From a checkpoint of a small transformer trained on Wikipedia.
Size: width 192, MLP 512 SwiGLU, vocabulary 5192.
Architecture: RMSNorm before each block, rotary positions, no biases in attention or MLP, tied embeddings.
Each number is 500 + 50 x the weight over its row's rms, rounded and kept within 0 to 999. Layers, rows and columns count from 0. Numbers have three digits each. The size before them is the row's rms in percent of the matrix's.

# q: layer 12 attention query, 192x192, rms 0.0976, rows 0-15,32-47,64-79, columns 0-95
# k: layer 12 attention key, 64x192, rms 0.0994, rows 0-15, columns 0-95
q0 085:506496513456436470456552487498596521578398570554468538478426539495490439550441597451579471588531466536512397436453566432546529456458582510434530476433531570429470456556451481507459507440567461543442568544551424496545419548593474511503480549576485557523551470470448467548572414481523543481
q32 127:497606506524518552502505486570490499558460507480575508491615449508458495505518470510469582532497517485565531485534537410652445494456555513581566486446517549472425452475507514460555508481498499515449547524522561467550467488452587507492522538491385514401516526500474554474451534521467572468
q64 074:577523493525413487492563501530613431512464508430486504427544502483407500459435508467560539509387479557560562500370527530551502543411562513481578484517565479508492502584501492537524523555608517427532545554428509390516515508538534539453416565486493585523577510486533420545461543514530585457
k0 068:520468529484510482497423412503498560430565482491475453511417588505521504486476495459438448411407518497539425536460503562446526465507557545486497522532484479481589491564546393467379405462509570427462456464493439563440509531596467456559502530519409500554505460541496529541572530485506447513
q1 055:458434525518563527510453521458439519459480444464464409570581525457521576469533439568412551424509462498463554537507475544497454506516454500518460523483445566597561569483445510522471562533519618412522464524503591523476618487484517518412508470446456401449520511530526435534425482493518485435
q33 086:446451489523567530474501521483421536365543575464487441546442432441555536461528496452416492437478489494443515535453491521417498532535481583438506568555517499526462629502512479567505543458563442478534459501579517459521514477577555417535488553555504560504506472515563452455578496399472535539
q65 115:451493571444505557496453507470497508412526540533454534443365499483560418551518440414506572474492520429532528487483424605432456501569520531550477506581403456486505522539495500524449580457468483465381614541493572451530458461508464382522496558502532434557598526562469468496566465439453469526
k1 095:530489424560566559607512548543451507495489466476449481568590479571419478485536541579471518492385534644545598516484485476520515497477552432609497465478544536439471439526530493559494468537454535572457459478513450499501491531514461578468443492455512460501481562485494611526489464571480540449
q2 064:383505575555534561503431451538365474522614492552481497553569491557523550439549525509430520480549454407517599580507415576452448530620500489506476468557498546585484508473528476562482452484442559417499433425486566475455552483457470491474560502444506486546494438506449470501524514503521471495
q34 091:424435547573464549549551515456448468461463612442500560407424536598538472497487462490396570479513472452536536501466411594530470472533436521528420430522486487510520476444467509553542513461489448560485501548488476473455623426517496518532483494466485466458409575556455503458496476598450487526
q66 107:438483422541573529540479570548458488569581511568480593520480551547486487476519580510451395443476491515469532469560426543521523547482508427501474480425502512509417412496512556545457453483455478546464410446503539525512638556378645511436581477547527396464458487515529541528541515495488483433
k2 096:479365481497562430507484509518574485463479577496440551544412429505496490537545489576454493513496556413417530515514521503517455567589521509462462469580600509611477506485533552476523489504408448521514367448518448480494504482536435488420534530485533472456484612473508500537595489514409492459
q3 074:518547511474389500493542502532502600481495452494467382511576523500524458522484479500548577505532492552541443496482533419533544382413518462479531468479479467441406522537493520438461525449524517541514484510559530514477447492546491553584451482551463524465519422430483463510537453440516448474
q35 076:466550460533460559543489556517537496517502511483579452553582441498543462598478549548501500480505463475512430506440529445615490441413576522532494498429460491462459462502451440423533508505537464559431518516555552521519405515497579574568480413454509460665519597525437551456508448474488505481
q67 098:490593492555427540537491525594449614447481404510476461410514531514457530434532549548521499484469491572608467462461428553508533435366419477471537502479488524538450452557502527515567484487601494532487597475530554420562433573487508468562464493434434492492494520511480526454489502491479475484
k3 092:549511467429424500594542519568542502543638468464454485471563467554527563513530559484553491437487517510507526481476572519454483552461557466592565511558507575455497500480474525523492445528596449481546542510475488468471463510567445473504431499579469525555562510442370603461510487481532515467
q4 097:440509602585527456507469511480566452413572594469547467457454466509513447485521553533463447546506489470499548509444418510498596548607438456526478477473497462493532447437401463440481499511409444571415453438490555497453584563467604548466476467398523488490517457502588523493545547514487547453
q36 091:531465516444487501384485500433526495549432496462474548468468474447476465439466526461467548493562530500491455366551584479431444466562547537384565482507563554535539560516527457447496427497404507495530528552481378453546573480480511431556539452571508527491464571479584433469553497571429509493
q68 091:530414488451481562423551477450521601445451527563505554486514524516526603447455483500439549600531518516508490523585450527503491535570424467440540523493537531513487597431614520444439532484458466485583510563524434584542487471462409534568488518407566497393488545515532495527572559566433442474
k4 106:553536515457528483474406523446521593506547584558474472450426550425561495448473458508545455477464559455500487476494481642454449557494453611427470516534491493512459472498523502560493425509492550434518552444523479522446488502507678537596457523564487490415561443477449490539519536424530478425
q5 115:437529470473477423442500507596513543472547511544521453573501363513540428533438439450533475557543525572556558471499593482414531485437533486487475590444446521435439435566495472433557495519517559613491433581470533471513520552399617530562461497554599504519519476446511450513586472418473417574
q37 095:454622555543398535421537451503538492532481504598517449514504469488510376534578484422598468456476520466611558486566582459472412479491517542515500499570566513503473448464508495468545504555516523641440579465512513579414538512513519447505393529524465481464543551471535457528428540477479530531
q69 096:567477465500545489482529518467595516460482601492508508533493564471519523466452560504512462572484477480556467472501441465530531609464415481451536479521516439512412465404461514499462496499535470441467408431577525586485493509491469497486384471520451543458611509439532577490595465494645514476
k5 096:464452483472524488567433507552512468508447516563618518527562511465460501432538455517508389526529535478513529510555521531399452467525505583503555493478507558440514578473468531527473439445507555493408492604469509539472474410477495508473561532493530497455404482614519458494482538494450512469
q6 084:543468583579515481468532415385486543565461479532476484519563555541489455551556564498587557487511589484477430469497425502402458568554583508411482471447582460594567506474482576560461500418482511495455537443467477439527546548532476562542396543473556587534517508506483567524494517514517480512
q38 077:424473545507421555511528513536567511583432467525521482446475445446442408479481522514416537532525518526504487489556412484463451506501498510402524460552591448537567471567498514543515591566505517490425448421513474478566563479475460535547537501502514491509343499466516569558533492535448445523
q70 081:516533512503348600558472488422413452575549345475486508483510414497435507437513503473480434492505510520529483466536488439494420355450531486496603418516540610560564571476505540419430566534594477539492488527506487442543496457531410440477556524502562525563449513407543496520455499591566445527
k6 148:476503506482586525447477455546480529490416486556548538501551477473502499389492517488475532504534597524425638438541538450374424529575426550410491513553557528490620512532563475524471498503437497524442522442379524516488577422421438510477511466469647492528458524518540507560510464560464479479
q7 118:502523418529546493532439483579470470535500372389517582512531529452521563487501496498412498482581515463516600570512486459477505500506411514548486442534541551488527569449597467430554443485466565516439510487512509550386598464422521530519508522475485517455499365566574529480440509537556517575
q39 105:607502413586575457509464508467450490453380450449457596458571546502427521487480487512420465480508468473500510526461538538466461485501454587640447448537527513416634504488496501551519460405504457409583533566321469511483522517466456459486510555514504511481534403504514472494411536563510524532
q71 111:438567514557605548512468520543458548554468535592534493398545471569534494481543466471528532496469500388486472570528464596490443548633488568485469489502557532433515540530472424504536543420462546555533501519443481393492565434410491551486569496492531487531475508518470496507435578532465505458
k7 098:554588516553471460604455501562463487533430462490491532490569479479501510456460567586511485545542488612525574493445521502484520520470463483497547477465511539432525509414475499443496476521564493552413513503455528597528525452576319509516479459545448520496540542454490487433386588547435471549
q8 118:473523427516491458432562536652471578565554583460512413530510420480557532546418529524484499600477567536548479495548471496513530569455472547521507508475533418503529481376500540463519515489458511500497525460607502465537575599494478378457530613480513516437531555512495480481520513537548359513
q40 091:513465399515473515494498522425496523455484530531566505517429460597509523508463398518493455580485586430526433466503477413497513520509500503460539463441482421488473445540429534499607514498576500477496530589492562567485510513519552481461505540518486465434462490536479538511565450449473420454
q72 099:525553457490524463510568468507515474552538505499537537510422438470535546493404474455523498497471576512456440405435440471417529485490518533539573507465491435500487440576433591556520473517483452507421567561537575462583591486430516553506532505551511400464538508553474638607481533583502515485
k8 093:579505537545522493570533484480540419476464533546469480474537597489458496463496383535551489504401381526511428462530517618494500482509499542575584527515547476491530568522596474579466456514572586458514505506561544546432518567461555506490478480408535484570513556495399551459462379480510521440
q9 107:490523522453554515507494478475525481572429587454445455453598492411532476517553489483458458550502567489467628521514564468612489546536456459594515593533546481496572432476546557487475506459580507447462505570442547409512597464538473494573487424536479499401495531509552524542544446401422508499
q41 100:535607482502474459442585497459496504565532520518491540502409500466474535510474581486464500540530465423543442611549455459655535485531548498447584521491457576512524462577483456450487456441523497578497499522451529412576494477494485462496534495479464518601446552495482544505442582548478465458
q73 094:445385440478508433531480518557573499601610444486464622533454514480429510513512501507456543380540411547400500491490405561494378557490509493418521482472594504510463487475463435574547506564479472445459510557541581506537451524471509424402529444386595454490525412436468523517515504518533460484
k9 085:494480502561452512550461518430414449582546568505453455546507502564490487443515584550467530505503540536435507389534462515546491457599476495548410439469456568454552457414476431565527485493437512512606517496552513595414424497456504489365386502559427487525474465549451528468528482515572549461
q10 117:478526541496532560549429487570567436454447545571462494545541430545554485508459448433455602491493526464525548486575506481444482513523520489466502589497525565487509553510518475520383424511514452495568534513489547556513493509458513502482559524506530556552464558506468544507511435477498402609
q42 090:511474561532491564521564545506471551496521517465509484477498491505534501473452544562416568499448517554521513552463448452537435618501464577474508509451520542561566483543495530525507491421563584539449396528510527447567515382424561464449584487519675505515480495440636475495523499549550435525
q74 084:485588468534532438467514460510533533527445537537577546507396485540494524482461407504515474541523548506491536505454504429526465525481508524419510488556504466617423532529636536568398451562575577515473436546436599554502460457544470465510584441497482525483494402554531449510525487589489458519
k10 099:554493532417479447492521434467504457553406512525515377464488501552406533534520536442570433445497541513581424478475473518530553554343439535593462522455437423476410442444446431472473537519567498566537558584498502445508521527497491496537503392494441396533537474534423493508506472410525433532
q11 112:533500473565510445621463456474594586490482417470562405466552581463563520438538493442515507490526504453496486463502554420520516464430528530555511547523574504541530513487470551487444488466489415516471482426417497485540447550499507597531547445455454533426466441551510591539490502543445477545
q43 110:510445477449449541649441354549435423465547462445508462549458497503482552475500543485423511529466507440458530535546474501550526495484451391502537600513505497505457455501551480551488416512536561464563542416474574488456560414560540479509548501497538516459490495615566498492542402494484426609
q75 094:434468485444587407570446447406416547507456504505429570516498570450570412525570472393397518515498545415469524492558518425504490545604502542501539497507443484513545454486476537420496555476490506424588439437485497491585542526513504477500503535469569451416519468532498460433540543424483521465
k11 099:511521471519465528560528574514496542471595460535516495458555544561435511615571530476464459503478527507533406608531479565567517556526447537582481457452352467467481486511516542454417558521507458521505604536435515575551493487525504541500441542438415518568471485470457538455506457525512479515
q12 105:515470517476445627507583440425472433509453468493497487517450466491468505421402535462483558437544529449448424477412517480471493517506486484471468462472396484477542488444436607499462460578435518550626466455415510449469523460538518542522525498559573515437564507540531475479549509565483545535
q44 104:479503531452467523483485532429503508490520456483433575513378495369537490505480532613590525491504455524480474505460454512455473370509494496535518547469519492547473483433467492484492476572425511505548446564435531450573556513530585498434564575480420568536532506446511494418511632509511591473
q76 090:488477402358523540516540471545520479465549525407471562487495421455464504507472470530433544494536474490456419444571448468481464512568478509520580520520463490461384564619528462555492464511596505576451577463463606458473472552499569509528494502521525489471522509604530368534475453599449506464
k12 090:540450480462513535496402481520564480431470500489512419515469446533562447496555513374515533489528520531473454531547514446594502458505571530494450404443525477407501538506610465470489538560450495498513467394523491489439378518451394485486488590563520551420592498468516562446472470448493528523
q13 108:520484480587553552409480506511442579498555484496511468595537466425502406433494453479443560533544637560433548510538500543527532500493598483495440551419515536558530479455524427475437564429509472487466494494522540489536606422496457376536483492514484547538546500476576435592416518483431491461
q45 100:425427555517602500523485438486528584431485523527602439513581541509432556588486535551520476599547515447468514505498545499490469552552480527488459469429531436604524517486452535578496544474540480522503418575481460446492599447493407552523390427459507579469527459508578451562467517520494483511
q77 105:550532553541499489580553460552512571447562520469473583564544485569441532519573428622407497491569552484544479487444448445519435506486487582447482506612441488408540387511605448518502541459489469550580467555486504470420500554625585450502435571509599518463515509441512450543425451550548553472
k13 096:513513490473502491517554453569448458527449567500572487545488517453539462547505521481509516514442388604606565505480495495499597510536587428636451502470471552457500528531464508489516533562565586455497449535414457523595500454421477504500540472456459453523514496466431580544515448458504460529
q14 116:437461467492492549492639527503485415544483616548522508433478585498465549508477487491580506442465464526477463484491434464520518386501477424496510465583441467525518488470474485513504468521468485479441450457522553515488436578398619389486467481480506484440411566511504576501576504507516521454
q46 101:466614477520465544496553582576524501492678462474534536591453545541606490484525448447540527466496462472525567508519565462543442487431549438498467493567527455574499459513460571557409523529403426482493424583545444451431553449460556553432529510488612599534501500489477525487481528404442472515
q78 102:515484491634524435482525465442427508528480602500530488527517578478498464445494466524505383539418500366525569513531431522439482532505509531510561412393446468490411516549547418549518423505539585597498521485508476553498475474408473517503525554498554454535456479488567563652467487540492459420
k14 096:500445484542457590547492477496436532582535475486494609507544442442540500510495643483484503568541544534480515454560510490564501488466534430444485507579607471477402496467603447492485400425527440569571459477517530453533558483528539468496423563582524418478479485450459498512516458547512429554
q15 104:517488492543454436484481441457518547469414585454526479491538419445484505496542414508543590517438548557437460532471510559486474457518589585405473534535532531552541506514505464456538639439505521471485437497409572417427475336464494581459467502420430554517467562486520542492469497440503467587
q47 102:582514569447421458512484490472487516471491512588526456479482477504555500582494492526612504480444512524507450459537438448513536424566461507519482481549551530444401494609496495479470539430447447571545543478479470547410413431496397521442541496452464498427452396489569467517412494480468445515
q79 095:490527501537509556509451418487471486539446476556508454507649492520536478506496496477465477381539508545483517483539514518512457456603563615523484486504492501505541481435434509631487457499475568525502493564409580509499484514453531541547545572470530567602476515513457555507487465534468477457
k15 097:540462490520409472455574502373460482456538455506506547354489518597459560490493470545519521502527525541451358481534565505502567478452561551445456531442557509478469564453547473504418502409569454468583457544451445483532439486535444529469502567581528477478492485438470496558524523491467519406